Part of a small language model's weights: RMSNorm before each block.
Each number is 128 + 24 x the weight over its row's rms, rounded and kept within 0 to 255. Layers, rows and columns count from 0. Numbers have three digits each. The size before them is the row's rms in percent of the matrix's.

# down: layer 4 MLP down (transposed), 1792x448, rms 0.046, rows 686-745, columns 112-223
# up: layer 4 MLP up, 1792x448, rms 0.094, rows 687-746, columns 112-223
down686 101:130082152104098112131135105098137149148122106070101102123133099093152206126105156125142122135093109122088141120121141156100115111130160099108149084174097131105144156139130099114116144132147152089133161085061124141150093131125143102118155142151131162120124147120140138121137124115139110138162096167126118138060150120087088121075137149117
up687 106:136172116132134155151151069171177105145115153147123111160090141121106097100078138134081124133120134138112134138112163105117116147160139129158149108145115158125121094136108153119081134130153132089101137113152081114160112121149071125149125108108140095139131179131101117130127114129144132128141168094131147112150126150132117129126096123107
down687 108:120172119159077090141096145128114131103068058115077113149122092119132102127110108144126109071143140132177118134127135144146110135121131105133167105173144127105100159113118166128144135117131122143116131136142150081118161124139159148132116152115127118080143126141117126150111139163103156133120150152129148139122137116099123132143155108125
up688 097:146144174113125132149083124152098142165132155173133113172120106102123097143121123130126139143068176104107143115127122090129149110119107122110092066149123143100123153146130123141117133144088126134164159182150178152123113166107131118126146138117114138142117115147124135167088133172126118132168105151130132135132116099156124130139080141109
down688 098:108104108170156120084138138127145155092156106124119107104122147125134094136163122136117136131122078125148120121116114178162118173106134101156143169098113146163120092122130149082150151144177111107116133067109125111126099104133118151142120144121103118118102117130117085113143141135092140146137173150131149155114135109120175129118154129144
up689 100:139127142149119168115106113079141157135083164144086102159104150182166124157111122150094127126135131141143132181096105131177142132096132159126127095091130113170117181090154097099118124138145101082133145145115133071130132142124128083133123134163123165137119086124121177100126139163122114157165132112157148158156124134141121091158101099116
down689 098:116151166142123126116115092121115107141129099116181151197175113114135169119155148128160154121120137136123134068113177105099158146133141082138147161145130076094167081141110147164119113143120126153141080139131149179128108125139134156075157110066109120137137158138095104123152085065145141114114150166098083145122109099126107155143107171109
up690 099:139087169125153103098110107110110138100126112099115123152151148119082145139123115149154114141137147118122140147126123104141110110139118098162112089088049171119130154143144114110154090154139130121132130076148154164116150125120127126204105147099129140125138117148121138110114182134125162074128120095142120064152124138125117136136104106139
down690 097:140170106124119128148141120119152105156137109164091139111161095143173133121146131113156148091115090134148126140122121144059128129131153098110135138139167128125127121120102114102121181159136136156189107157131134143145151143113133105080155119134122149137107098085093104104129104146106090170136144113157130114120137134124121150127144127137
up691 099:148156106149137120088142150125103144180106103114124134127128148114144107087155128084095121100109128102135129140140144112158124121094099146124112123100135176122141134119138124087127146136125114141093111120130115103111136128152105137130163125133148110146131144104141156113145099104140134131126128146123115117154150165160113128114085122128
down691 100:152130096099135096160150145166159120167164149158148083135097103133095107155125146147175188116092116140088107116098136129115108115137160123153093151150117107126097120126077137110124169128095165141148121162126139114145143104121161119145122151092137157137112140131121130148134129124095130141137098104113112140088132108078140117101198118150
up692 102:109079106164126101129170105135122123137093140105155127143129123139118093130136144126092149135162099129162092128116139136122123118140120144104141103107135153087102142126114165126158165139157155118093112106138091141116088124136115105109149128161153144175137144180138158103140101162180135085163142120153128133103146122134119088122102117157
down692 108:153109126083133161119153104153095124131131085172138179098182110140135133098150123098143111115100123095184175104105143114163127116098153136129120125164129141135174158105140141101138098147067133163104140129141131074143104123136125094157105131127130170090112089118141125129112116163122160119130142135112136118148176150124164174149167129163
up693 098:138138165093137155117125117143137120086155114147083086123134054175097148090120134140100084115130136136134109108120143152175085163157134123154108118105160145132117155097121120115187095094176165149114124145108085109152174139125155108132160149114095126144124129152138131132117134146196071111144139112078106116186155110117127093093119133153
down693 103:126091190150153094126116135122167117135128089122133165135114131166139168134142138114140132112152120133085161137154110148106181071109130123115096144131118147120123111114132099131093131119155152106148114130114106157127129157132116096128125081126157118133130149158171110146126142103107143127180109094163139158135109111133138125120103147116
up694 099:123094151122121164149076114113138134166145114088111103141121157159136126113143115115126134094159124138137130162133122129147126127140114154134150166142122144156165151113101136171097133093149104127131147112124128128127128134126160137069069154163142112137129059124102090161114145134124131085122131099117144124109110133134131103124104118094
down694 106:150128129142170103138106163166113116149115116146170120127112127098113153113134153133146145093177101101096125142093145141088107147115144126120174119152100106137102159137116122136148115073081147124120132154196170128120145133120129152104127138120094151100116173159124137151125095137095088105105133132075164145128114132092138190106131112173
up695 100:137081133144134154114101081155135099128129130131070116121149148130129152109112117096151100160083147142119104102111141108123149110150122150129142145166174131110102142158122146122062134125114155137144153109116117168137122115124124096159156101147130072130146136131098070182151110184119132108119131115145085109093124149172149153172165145050
down695 099:129172116125137108126112144123123149137150123101139112117133121137129135146118139108088109125122184130098107089135121153158113144093113152119107113118101108109158109148133130144128151140145146117127113132158146179095165152113142136113156135116126149129090101090163141139137153083113151145134123153115132154157151065134109114114125107164
up696 094:141153099104138156155132109164157119126117131141183139158063115107135105157122176116112126090076123085187072117132120086112135140142165143108119108172103158126090108130118117115134135125118129118149117066133132131144089161106121130105153136139082097130084111088149124153150099142131139133092142134139164128167132118092138152124146138152
down696 095:073136118151143119142148111110117126114104129140046129125133100131111098118136126137118136152140127159116149145179160188151099092147082113100130155121122116120155153144139134113177112111124126135131120135154159154098111138121149144085094115159134170172174104125141169104122148149127147135155115138120102134143149162136112158074145129100
up697 102:166130130118158129148152140106149122175144092152060119140105117131123126142153153138154107135159138117155141130145122180179102097153142098145077133127104121112141124129156143100152130113065152184116132122126174131131089179159077117163143140136140119144105124141100144106134122116109136110138117118127129135134132147134125135133121158142
down697 101:150140141142100108138147120177111109116076145117167121137128146100158163113090091118146117138088101136133104091101133097097145131125137135114171116123146147195149112158130155153128111128166130077110111131147104117163144131127151137082123140141099115077115111133139124133106105163142126151115113138141097125133121149096140125131140124118
up698 098:110131090111122112122126142113122130128105132144176134145107150123077099124107132146108119137145128076126143154091110099096133114129123166097122119130106099101125146153133104104133118126105154166118149140098127100082125145134093180136118119128109103136171084103157094132156135145098170148104111137099145120135085125102111125125144118160
down698 095:131110156137107130140099150128151146128109140134153112089133113113153122133137110098126144168137126150130135085161130180162106154144124118165131142125129113100187127113132145145135157162137141130149096146127121151143169122124134038111138112150155168117112143142127170124120102133144074157184110102134150131098131143139161093144135137131
up699 093:119126147101080146113140145109141148120139143088137106119118117154151122138150125109154128138074145147152113113122124180102130132115138135144103124120107150121121122124154098142115103149137123139097128127144118090106133153110132150153135122125129168121125104106153145144118052104127136163153144123103110092107144126137126163076140141131
down699 097:112143117114189150107154095139125166132168074130154124129075126101124133162137108152083150130165079111079100162142171148132192133155125097156139155176158154146130129161111157087135134123168213089138122123093133141114156143143126137124132130120103132105150175176130123110117151153130143113119128100157126123132084118138169150150078118121
up700 100:085125113119123126131141131119161128121125096119146157167122098143154097119140130157095164124115146133176138134097166129135133169165128102120150134141135141098145107125120151158151089136117170148138126160165145138125106141136147140151132122126140105130166129096099101180125132141106149101108152165104131151067088129134145168110138115104
down700 102:180183126098141089128104119157134097146102144177115143119135171121116154150115124079121131143123160135094133174102116151153124115123141157143138159136140140123113140142162090103071107137176118134135115148130100154146134119126083129124082126129162099088129149116172121160151079126167098178132142160176107125166134128141118137138084157142
up701 099:127105119100121100079091143107137133122167121158113126128110122125079134120150106111112155157131148115138177163136110121133155095143129147127132109095115144123114107118120090102113115133103152141158160138113111104144137163157086123151109122136166129098136117114134112089134127122083100136115168138101095113121087072086146145082110142123
down701 104:140104130176138142114129116156087111158132091111172138140128123172128093123118136125132145118103124133110138120114162203103141116126130158190093095129131082135125154125125144161142060122087087126110124104099122106173108097085135130093137184121137122157115183118127141146133106133124127132141102165163159133102177161176136075153112087180
up702 098:136134117114170151133130181157161107099105124094091126145057124132146136125122126139135139125103143111136099132107132145140135130096166127160134147089168150139147109118152103137143101120137133123151121132147166114132131144106119088143191171105161141120080134120109135143157139122112152132095122131104106098091093099124128125129124157102
down702 102:131158124138143125129151115135155117105094139104138105091139145124074136136137161127145121118157107135118148149135127138145117160140090150094110114142128130153141156138150140127110142139144128122113155161088106133144100115145149142130104137122121130154132124128146139147099115131141127124086161139129150137115129115164113138136109156139
up703 099:104101079123147131113110126132077123122119126093106130093125158130104120112160150164116100161130102085124121110130116099100086103112092129117113152111125128109159147186159103091155056111073167183142098112090123135145108134125126142129100152145157125116154111122117117102110092111124133134117113120120117105108117101116125117154095146121
down703 097:049158107135129135075144133120171138116082121138097151162135144090171121160116137120144147094107132153120149138116102106131134166082149121129138114126153156116043105114124117146138184127147118104125119099136104100094119161105069091139168143079099120118129097111140132112142159141130138134117114153129118165104135148113156145151150081125
up704 101:146132131147150123122200092126099135051107172131159108086086094130158124158128159141160130106168148095124118108131104146140144146147144095154166120115129106135131131121115117142155173155138117097133179096100161112127117116139137146128148114135100157130121082129084130136137195116128154170092129121082106137190103098154131091116137134126
down704 099:115155128106108151103099125081139128150156122146128127126153157106104118109194136121093124182112140137156112111118142127101123112155118135165141107124116159107125120122125167133110120145145126140142136150137095103124132127128082124093123113103121098132089141117103117137152142169164157092097112147143153116125129123111099153120089114130
up705 098:091148123106142135163123128145102145160112154148091171109091126150120124085138152119142137087082161138168124143095142110114143126135130157112125114101131143161103158156110107121133153160142132123144130086098105125176091116138147104108120132173143100173121147106138132118108143174132104125107113120163105116098108147142185169130100122155
down705 096:197110138115142094098134088091147166117170101121165099135136114163109106134119165125094076139140117142091105142142115165141156140129139121176140079090127118123144100148126128134102128131140106136095119157162154144158106161135132156113164132117121159126143130121156134154145129114121138156114109131094120110163123107124104120163098108103
up706 104:132125137154143107117157180165110110130095140112159150106109140166170143128102157068179134138155134104101140176128129116125137150181164106099114129125150150117162114132147124090126130167126174137126101135136127116139101125130111142145125140169138126137106060129136094130142084132101124140121093114155121121162096125144105119123114146106
down706 098:140112111125128135132087106104135143104167136173107113153141118070127081128123111124092121163154093138157146109088154143104133092144130144138148136134124129145094117112117099134123154090132109113141162152111124134159174132164070152098127155131114113171163135131124140112144137129175089159131161113122112114133133151118144152080138124144
up707 099:115135118078150118098135118174143142141095121089096117115155126138137125141101135110130113128104131106153141139145122119170158138165110155135085152174106117105109119117128129134150139221125146150090155097141109104110137132175099153135119107115117143136121107091118133121134151094146141133118140121107164155119101081106105137113126122123
down707 097:146125131148141117157106124127161083121140133164163110084142110138136130089129097161144130136162117143118115147135168130124117176133124164115161136125123122141123127146101147092131088071148125124165123201119146109126143104127152125136125125142185128159121161161153125130136143182138165109139112159137097127141125124170118141139152136095
up708 102:095143124100135107136151113096147124132167115072114100113128135177103206125093109132133122136136094137070126150110147135135109133117100168152081152141071142141120090175103141116145158114112124115098130103139086089129172105136146147154150108141113119097100135108124151166154142137157109124102139141114116147150135140166133076126092120140
down708 098:129128135118105170122119187154168151158156162126143142137121127100123115161128155110145108131121128130132138144111101127114094106129142153111189095099143124125165136141125126144084127071172135125139109104111146144192122126155141156089124138125121100127129119124120121132102107170082139113156097123125083079089132145160112156151113181154
up709 101:122103118101096125134135118086131137116148112112103148102161102117177096124105114140119133120075129120123190130139127132112117107131156122124090136206153169137097113132149118143111142140143111131160161104149104145140149134124138139073139119126134114117121156154143144132126118073108158128128146163135087104173107165111127148160113111122
down709 100:114142131143122134089100149075150169150145129115113088145083158057134133106109140156139091156198144143144103098104110106136090094138140109172163190096121119118115134118118123118136092170129133097101151129125135126149131137138115129106124141140114148108139107116133152162138166162140084093152105098137097130099151101147149134113110138094
up710 098:103125156136144087117119165159122146126124133117148160113107136174121110136114138129098116133160158132161096122092146107104134134138113126107112126159133136150182137160104125128109139177087150115108168166140131095111090132131138129101129116128087114119108120078116153139135107114105117107113136138147135134195160067133139146118117118085
down710 102:100160113080111162105183089098114144133161118107130101157137132134166128105088146116141129180075105110133165127121130153136171141126135155167149123108111125126111148117128151183125109132139163123121079151078117122130152140142096129117129153158152164076146145110129111107088137124146150147150137178149115128110136136150147106183115147139
up711 102:172120168123103145076147109082099106151121157130167074150117146115119118160132141122149114163139120159146207142126098120179152121095141128136091134070124140154111133119136099145127110096135105176136127161119152129142148110104111131163194126103119154146170120159157107148107139115114154129134159095154164127134098140157130139074127170121
down711 107:128143103154097079138136125132153112139133103108143175125143125172126143124127106122120153127102115112111095165155165144075102127140113151146101130133164116135112140138109125103106147142105148073116139156101088132117128124152151154100092148102129121081108129130139148137156150097089085139139137177100104126181144107127175133131118107108
up712 095:057130113115125106155154165166125141083092107131127080104154144154126112147137159147161162137110163115132145157103110183127148181091177115113129104102136150139112089120166123165166153127131095125128116084154131144146131160122093135101094094125145163110178131113101110097175127124153165154096126146109122156145123168161183138128124115136
down712 096:116097105129135176142125103089143069165201157099107180123116101154112154126093156128101111138158085129133132113157105107112136115166084115118134135166091143141131133132111127103154098109101138115108141103100109134125137122120166143172135138091131095094111138121125117117118125105150151132144112134137128106119135147056114126121113117131
up713 097:132132141153154113172136119145145109108148138105135123127152148144097142145112132153135150163125156130137116076136108123105112147154102088122129129101125098125074114128143117081172113144158147147093160186132139087116132153140139119147100099133129127145126088157152148107128150129109137131122111158137166159156120113110137142098105118093
down713 098:110126111117124154100132082063095139182129171134132114140122091124134067144136114131099145131150130097173130133104108150109120102119149108115140124169107129103162138123139090138087137143130170182138111152125116137156133094141111110105128114161139125106118182137097170128137140099134164131113111131100062102084140136131140119122131165164
up714 098:106161149120151095098156148098134129156109131148129137115121127140120112151174143072109127155117172110132103183122111135126139116130160068148136109116113096091132136145106145136130113109145067145132163112080099117147082115081098095134108129169108134133099102122117191146113147138181136105098121142139152147168126139152127050076145119112
down714 101:121124143132115132152129148162120119147152106098138106142132132120147129112091175152087133109156108120127130135098160150107105119090130137124111125185142132108081100146180101120106112127116182126123079167176114128119121079184132136132120131077131152110154150073131123120113127145156119142127110168091137099137094136145098092164108145151
up715 100:123124165130080126168102095178095134118125159071097129125163132148170122124108122075129074114169097122115106153077149127126105111144152146108111140141116120134105160114087131132133105170130130140134108155125160120104124066097083126170132135114135141079167114150106159120160128129094065114139158132129118147138116155160102129171104124148
down715 092:116148063095152113112140170133140115160137132120156133128156110122114099141152103132103130130113118131154114122185144097134164127141122127113115120113130158134142067095125151143123156100141164131179141124092125099158112131170140110132142067120126125158108108139188118171167128152141153125165118126107116107096103130142149139138163119121
up716 102:139103136143112182178098104151127147111140098148161069130092167151139156121136135102155128112122160127097134121117133170109120117104139116164108143141149130177124118126122128140131108135124169096119133156173119112121103142149129093127093165151099159146127108135103158123081105130119137136137102083150107168153091115149127114116118156145
down716 098:164153117066156112096183094136134116109091109115084162071169095166108113127120149135123113100149087185108133129139141126139144158118110113108127126164123136125114132127128136140139127117119147126138151115120117145128132127138162138106150097082153121116141116118135130115141146115148132142179136124084140090111148128136163126121135135154
up717 102:121147147199133116111099148164066172145103122125140138141142136114153150098078163123149101113148155107106102108139086159095104147106113093158123149106145138090132123073127120119135098168103130146100153147120150133132142180133117130123136134179156103152142098147137146142105153135109118139110126113104110109137149122115113084135158115138
down717 103:097105168107116114135118127166114165120169137114104158157183113156136115107133116124111129120134126142166111159136129112107120144119124132133148136140089145131133157113126117098143161093169152134139132104146142127109134080153141114142119101135097128182114153086150137120135146135130066147135136149114150128107151129162093121125135111143
up718 096:113110133109134106121150149121124138141141110108157163106121113109115104127152133179097147059157148136101095152117083118095123127082126147128080158135126128114150142124122118133134150123131154174130112123126187139136108124152109158092155148177144107121121101133135127135121093116130143145143146131107152152143147109109087101138102117170
down718 097:123115160122159137145135136144129134185082148133147102130087146110123125134104144116136148142096153124128127127097159154148160116136124116147139142117182147145096116163142133122109134122100104146076104115135111141157131117139121131140138108106077136149088135144120136103143143127123116110137142188153118162138168123119138124146153125137
up719 093:130153164134116130142131121084116119117151126126103148163174107148154152110144109159122124111172140150104141107175092105141127140102088117165094140127101137137118135127145126120121119129119097134118125112160172132138117109102098090140121122123105113099123144079085158158154133192096108147198109128131089125127086153099161129130092116116
down719 090:194091109142164121105151160154081099154135099137135129127111122102119134086105168131152151129051148091161123142138151137136115162146146139080126086144153116139124125147146136121107126138133124106134131172140125109143129111174175156112127115131159110150153123162188118114126122125123150132070136151139143165113165133112119169111206165127
up720 100:099155162132153124129190130144104102117151122143035123125163078119099137074145120125157125118120116129120109140131094146157116154103130134136158170150146134102097083130151068122116123103124128135116122129107090070151134117156132113136116167153104149124125141102105164120147120078178166136124118135132172125152132106094121175118099095122
down720 098:094124125127099115113071126138148189149088108145198120110125112154154118192135091117099149162069100117127140118114140086114145104130131087101138107105142116159118130140100150120112121132143137115147109091128126157131128137126126154117116131099101115133127132140126119083114129141116105122101125122158162120138133112143147127158160151116
up721 103:083069115142137084121115118082146121068159137121141133152123076088106130125120151163179157157151109113144088122077134093103121116117138120136119149116170094117086137102110155138127114133136145107113123119153072104149121126103092123151092113172136130128085117096134122095166093102142125156141137108087102087158127161171138146131123154149
down721 104:170135159121099129118091111156078141165117125113106120134123140166132107120147137089137098100127185125133140142109126136140138072155114137078145141172110149127121150139119126117112159137141102169138150151094128158139120131161118114130128144111079127161146153144159116143151191164146130148109189140101125084099139148107151086120159167085
up722 098:148103092087162154148143150114156168122128116130098145096091119125115142120147102138112168099103160133111065122154107144104102096137110108172144125110160115152118139148128136107126157128083157147132148116137086092098128113096089128116105104127146104097137142140108128127102128099133164090153120135116163133128102149116112157112114133131
down722 092:096143121147118108126126125137128149089116153110145082140110179152157119137126168107122125149146112117135164135127133141105151141119131156088106102127150137121144135093129092157115092124173134098145114130124152103133166147135166138110139149164125123121130119127148128118130149143150072153108135138162105120114130109135149136100139110156
up723 100:118161117084107065111133104122099139104148132124151118162086114127115181119070138134173064112112151060121120152158107149079175169137156124175092142097106118130110105126170132118133115131116149129123147106137125117118156126139135167132100130163111130097122125126151109134111125109093180133124126136140113090140105148147153100156154105129
down723 101:113103137154141139118108105095158100152087135097153170132140141120112107142122120085079140136109113095175100118145141153163100128153137093094137101122173100163137147126096107091100146101129137135102102155118124127116124114135119097118121118126116145112122099069141133130137103084099120121113124102106106152098145125136094108101135113174
up724 105:148145099098104141149116126176131134156180109109175076135130171098174134135138141138133099167122134146138141143127129106095121126130097129138120100109111124116115105083092083091111147169112124096126132104150079129126127165174137108142153127151121175135156117134164105139121131098099121136087162114133108138107130114121094137105104151084
down724 106:089123123122179120165099132111118117097137148108111150136115102119154142111128154209140126145157094123111114127135144159145167164153117119129145122127127137138133142123119103088165125107146153110145091155111149139121137105122160135137142144150189118103125160202134135145167114080140154135153103163081152147087116127170127175115094123108
up725 101:127124154143160145100165157137149082129134119099147145115125107117185111145126127113061101171096132120108139142124106159112125138138126167114118106071127159081161108142135125132178139119157153149137136130150117116129089090132111125116135172193105120132139130151142159164143138133108157121079138113149140135106158136129108095132134146115
down725 104:123109106141126169150080160115120159133110095138131125143139158112098141112151133129177123122148122146134157094157150124120120159131107071161153147157096132147103153082165122122135147116129124135112085140109115127112129166111129136192125114080170166093142107141105101094132122104106113150181167100133120141156073111088129168109137106117
up726 093:092188117091154132144137133111122161140142140170148138134106110110121050176131096149143104115145158107161112136117092129111101086140155089089104140118133185153193119130140133118177144119138081097116121142146114146116154137098131125161143132114134098085104114076117094153133181100143138102082114136144145127133104084141119146135117163164
down726 094:118133143125089130140142167151137135130153119085146121126172111155108126083149184153101149127145130150118130127134121183121124121155098145114130115183156137105087129120094113148112138141059156125107156149109104108118155108146141101110096093146177169116131137161106151132134104131108095143146121129092162117127113128116136107133107105100
up727 095:139090106105134134119133135107103177151190102098109126132136147114123125113094123118153152148157129154163119128161102124141113137174113113125144124126124166106114150157094119115133082132053142112127095137172126134105089175133169100152119138120121168124126106168147121165132127086138124145112156158157125143100159112140105096141118113084
down727 098:147129143119144089141155130109143105140106150107149144109139129093140117115137125142114140099141097120115139105101127104119131110088110148128122142143138143131084090120142151118130151118156125105126157204176118117144100125164125149111167152132137135120136162113106114133108107134108143105123122093130148078149097095129190163148138110149
up728 098:169093146117126122116112167121175132094101119101149159132106156134147118147142156105158154119137165159167152116133118121115145167165055103111138114179116117119187120104123102160122111117145156140149132104106135140123101115102145171147127164176132141082090116110127152144123126132155109145118154154098131152123139121090113123133119147146
down728 098:102173121161157144133130087136103129163156152144156136125100145140132149111112124146101131140100126126111106112111105162141154106082168156172116121055130135102124126121177177104185155102128122122102144125117131131116121162149096108132131106129111102159154123121107124134141138132117108105099104119131130116133121183107134113119155130096
up729 096:129131134189143115118125085076157054096139135121135130112136120124134133104096111135133182123152135121132130132113202084144127115105150114141107108106142140090113106160156144159149176093131109124094159155136130114152122142096123077137073198135172118105110119126164129147130141152148175117120126165108105151160135135029177121149148150140
down729 093:125149131115140136143133153154112170121112127121088111155092105148130132151135142135150123082099132141181109101111084172077124175134122173090152132141118134159158126074150124122121123169143155156159082106160139129136127130173103176147139129088151117146139175119144147092150118099124113098166134153115122089105124124177082141143155097113
up730 097:090124130145133140103118116135143129118136133150134147128125155085122085114135143104110120128058127133146141118140110146145135122114167112143053135137119136099095130118092142129095107152135137139148119127110102134136100102100127067134090103084118117102073121156109145155122121096141119098129136139118123097109157121119105104140114124131
down730 101:082121110168146124110119141174135139110114104079078131118107120112179118130135101123125122101153150171110131149132088136082141100146082137156156121137152107139115100127147121132118120127108117136072137126117116144146085156174135179148120170158152122136195094101145150156144144114136149146119145109103139149150125146128169155114104080090
up731 104:143145123123087138064152122106142140070119100166100116113139106116100132123123136136179153136170156131179108114112133098111142126155140126125145147122137134110132133165112142153107152111118144128138145148142116162169164122133118154118174127096117103136100141096169103138118091140119103124120166096084114087114123172180111132088139092108
down731 108:138139122100116118141133120082189142127146152141168120130092183118129129156113112140131135103081115162158140142143113122139167115079134165121126131143187102129134131071101151108117122122142153107121121103145154131102113119158062131075122079119147087103117118101131109104125132107135149166105112144074140152127142124148145131103113104131
up732 102:144083152146172102091177131125142135139124092119125143129113163109124138146154179148167125137142131152120156109107139166104157114149176133110175123150146144118148136106076140148139143074154111128159122119104157162133117120089107110070119110146076175104123108129146127115153087128106116091114130125095128110101157144133130131144141138112
down732 101:125146113174089180163105133161109128093106141133147135114130103135119126124094109161101142146103103112129143115157134139134124107145116160185059128125151152111150139110098135112118121111097150092120123131127112076108150153135136146167151127121142123129150149132106092141111157131146151159142135131155127137171118142137100123132115084166
up733 104:118151106135097125099110118129121131140156126167130140127101124173136172083124113093181115164177125113149117151137127160136105144066115126179082127117097149151106096127126123109100103096109139103131132127185181136136147112137112128125102120116134119099155132156096145122153090132119131111100149139134139099133153086110156138124152122144
down733 101:162128135114129063104120170110131137102132163141112132132140148130111141131123131111123127134148103133141111143090152117083117119202137130123129162109111139135138144163132127087168124129152159139158119213097137074151150136095100112127115130155136130147120117091147104158099173103160126135139140135127134145150125104152134142139163128113
up734 099:118110115134158118133099169178165170126097139189160129117180171131117113147144075079097126139133153086123134158144110131134125108089119139090151153121133081113111149146137102130099127154148138148144133096145107089146120126135118150113130112112117187114110135123131124151116156111087119165105150137160141148122096127116129122125146151096
down734 097:144090131115113125108140105114102064150180145107121125109157115117160130105112132108132133131159141154129102147149179116168107130135136095124102086155121137175132101128169153144117105145128147119117125140139150149120149148138124096150130128143176094176123152097152115074143108115155147116118125127125134105146142148140107144144120131151
up735 100:119098160104129102149114151096112168155120168121141091141118130132108146140110160115116128137159116113136167143147152138098167114148144076111131122122143174139088191142096165137121141175112112116155114133129124143113092143163114096204119135139175156143106102161086119151175110097149127132141078085080138099133142152138118134118120099149
down735 102:111152071163122124119138139157174110147158078152121130118134114116089112134149125099159136137108159129121106110141177127169135160169131109124105130097104093093107104121145121119118147144145179113119134137158127091173118118105108110038164155152121127169166086107079152132131167116124129140145130112121113127107128135128123096092104143114
up736 090:103129169061121132126133125142115130100153132122125156109142133172118102115094182136082111094127108114171174094131116151097131109133170104115112103144151155161136105099149101146120127154118082130156110128121120117114164142130116117141106089139155091131136118099169136130136106111130118134150139110145126097106134093137165157110148158133
down736 088:139116057144164130162131120111137119153144133134124159134124131071162142127098109124182150156142126147121108179132134106130103149161137135153077142136122109094107157121120163127088122121138125103116136098130138167116064127119115111141142128134136135136169127129111139089152135111134162133152114143093137129140135165119082108130089072096
up737 104:105099120166100141120103162156149115114118126124125109142166154141102103081113114126126146122114118142144142128110163127130135148179149094108081128142137127160100105135118121095105129140120118140116153118127113138155159120159113157161153126117128146159093166112159082105119120176192095155072143132089132108120124099098138138109088147159
down737 104:135157121134115148138121112126126118134132121116089118169094115128185143141125167171118105093149161126140150125133102119130152134115121172131123130136092114106098162105086141107121197083144125128112094148116148139092134123120134074136127128121125118105147117128120121146090105083073144162134065124155117119122154146157101143139107123110
up738 100:154181151160149117150109093137108130096110134123117085129146120108145115104153143133146138156115103150110178127145099112122168107145120165114185125138121094143201159102133094116118124118136142118095191100115115118105088104121127093138091174114114104163110135138134092105091115133104153141122146136129107098091100118101147089161085140119
down738 098:129086110141142147086154149130164121133058138145167104120135124147116152148156189127173125115117109106113095141153141143099139131106146109138099151123154119114110117163173095138141094134145135150144101146134143153143138128134130112126107100099110103121115068133117140134141101133164082114141141111124141135117148142182108112110157119109
up739 102:176168101145105147099123091148139110112103127138166105126103138135132105123140149161130138138137137153139125118089125120120160125097179129121122131137128112114107130134135179178135109083074079140119109180154156124135140108111112125113113148143117141122148100111114118174116145163108134108129127115109141086115122097097120126154092152068
down739 100:124118154068130123097105179114174125081113127149121094146191159124119158152153125095116134138139108106099127118125088144111100121134085129142107153134118165130114143068126115107152167141123128101115126112175179141139141139169154113140112115109143099129113147133095097116129096109133114177133156137095122129129127168133141126079145072144
up740 105:115087123133136116154107124156095138122150161163126089116140113119171143119151082135162081172159128126111166143130138134122155125116088126127103106163101073113138140112160133115111083122155156066141182123156102108083136136161112111152101133140147107095172125152085129120155110184078125155131105129151162160107085157114143135121148158090
down740 105:151133135110131163092152191134107147113129097085152127124120184114075125169113171136127141134158150150146115116118093145145156116119169142121112159101119125168126119112095133165162118131077111073141122127081122109143123113112116127100138110150114118127052114100102139122123185084163166125129174134135073095161142074145118131105091146145
up741 095:141136144150107104131146133177139126065164109152128130109091108159150107143117139099154122122138129132123168113088135159156130129167126124113092106129149116066156119157111123125115110130124113081093124134091097119100110150089116120109104106129154153153107100108146146165139149136109122197136124098129101142098150155126139145148121106110
down741 100:102142098121148185149154125105109110150120124147101137135150113090108186105146147162081149177096144128119123136120142128097141151103142138133165129153106142185134095100136144110162154151136148153151169151153166159076139104128151161137162140141128105088126115183101112112101122102090153083145144173124143121135097100132107105143098171166
up742 103:117104140155137114087135167138159153144150135108150116065127107117125136154143156108146102142099157155143136141143138115129101125114152105108142092118117120097140106138142144098108093106138135144112110119136082136133157105125132129103133132157136134143099158085152131161117130156108091106169169142128114095125147109142123127121127127145
down742 106:088125080082124161143143084114127121122094116147116104182114153144131168172135134135076136111080163092125088145123114117130091126123114140157134143113121143154123156111110113128075146147112151101095091099094090149151116101114126111154147134144126143145138112143104059115114175101164152124109128136088126123177113108147155129122129124159
up743 099:140098142159141154133124152164129129125091142136141143126120136121158143147105124132061150144157092133137097146102118159164132149131138139141168127123123140141086143151148125148134141096115151117119146136146137125109130106164112148132095112123101132124147107139162164125128113095164117106140110099131111094157115118124142121152162137121
down743 099:112160107083139106135145144087127088129153147164077120117091080143134119093130136137178133110131111175092094181135106143075137102158116151094092116088136107129101128123120158151094112146150174122148140107135103127119112133103127113121115118103141122157138130162170100147127140130109124133117150105148143120077145133162167153127092157142
up744 100:165168163120115151126123093172178116148146123130143105149112155113131142080107124128103159077109148157134104105115128110125077164151141102110093123098139099129149113145135163180177135104147147083135124152131141112117098126125112158094130136136147147106112076149140128153127146187097117080129124121122154125087171128152160137111111139096
down744 101:118117144080158094139144155107106151115150143112147153120151126157103131147136090127128141183166121119104151131148130123157152072080135126079069129119111125075090114078112087091106137120120121185145106117101133146113131096134158116118166109153130107160162138115094117152138125109149156131152149156176104099143139150112159140141156142107
up745 103:096144128147124147113118113137098121128102150114112130137133107170114132158105111155163127164133118112119151160123095141074127136112130114089152112169139115123122099141130158128154162115110084135128093152095159159132095141096117124122160149105144093161125102111071101137143098143170156155170094120194099147134082155133094095150134107152
down745 098:102141144084136099148120168115140143120157100142124108158118172125163109107116134080124166158119141139141135087103128149152147134150147123160100148109130145121120162113118147092134108128175129138138193074144073093107118101152142135125130125135118162107084166161165132090115126117097143094116146149062145102107124124162127134162112175128
up746 094:111109142151140152144142140132144139082105159126129119134119092132122154116124150116114119100122163131149123078114159133118177117149157141101134100119118115169142171138141167094115118111115098153135128097128088163128123139183118148151084102123128099101158143106102118121092162119108143137158139126097118141114121148167120117136082146096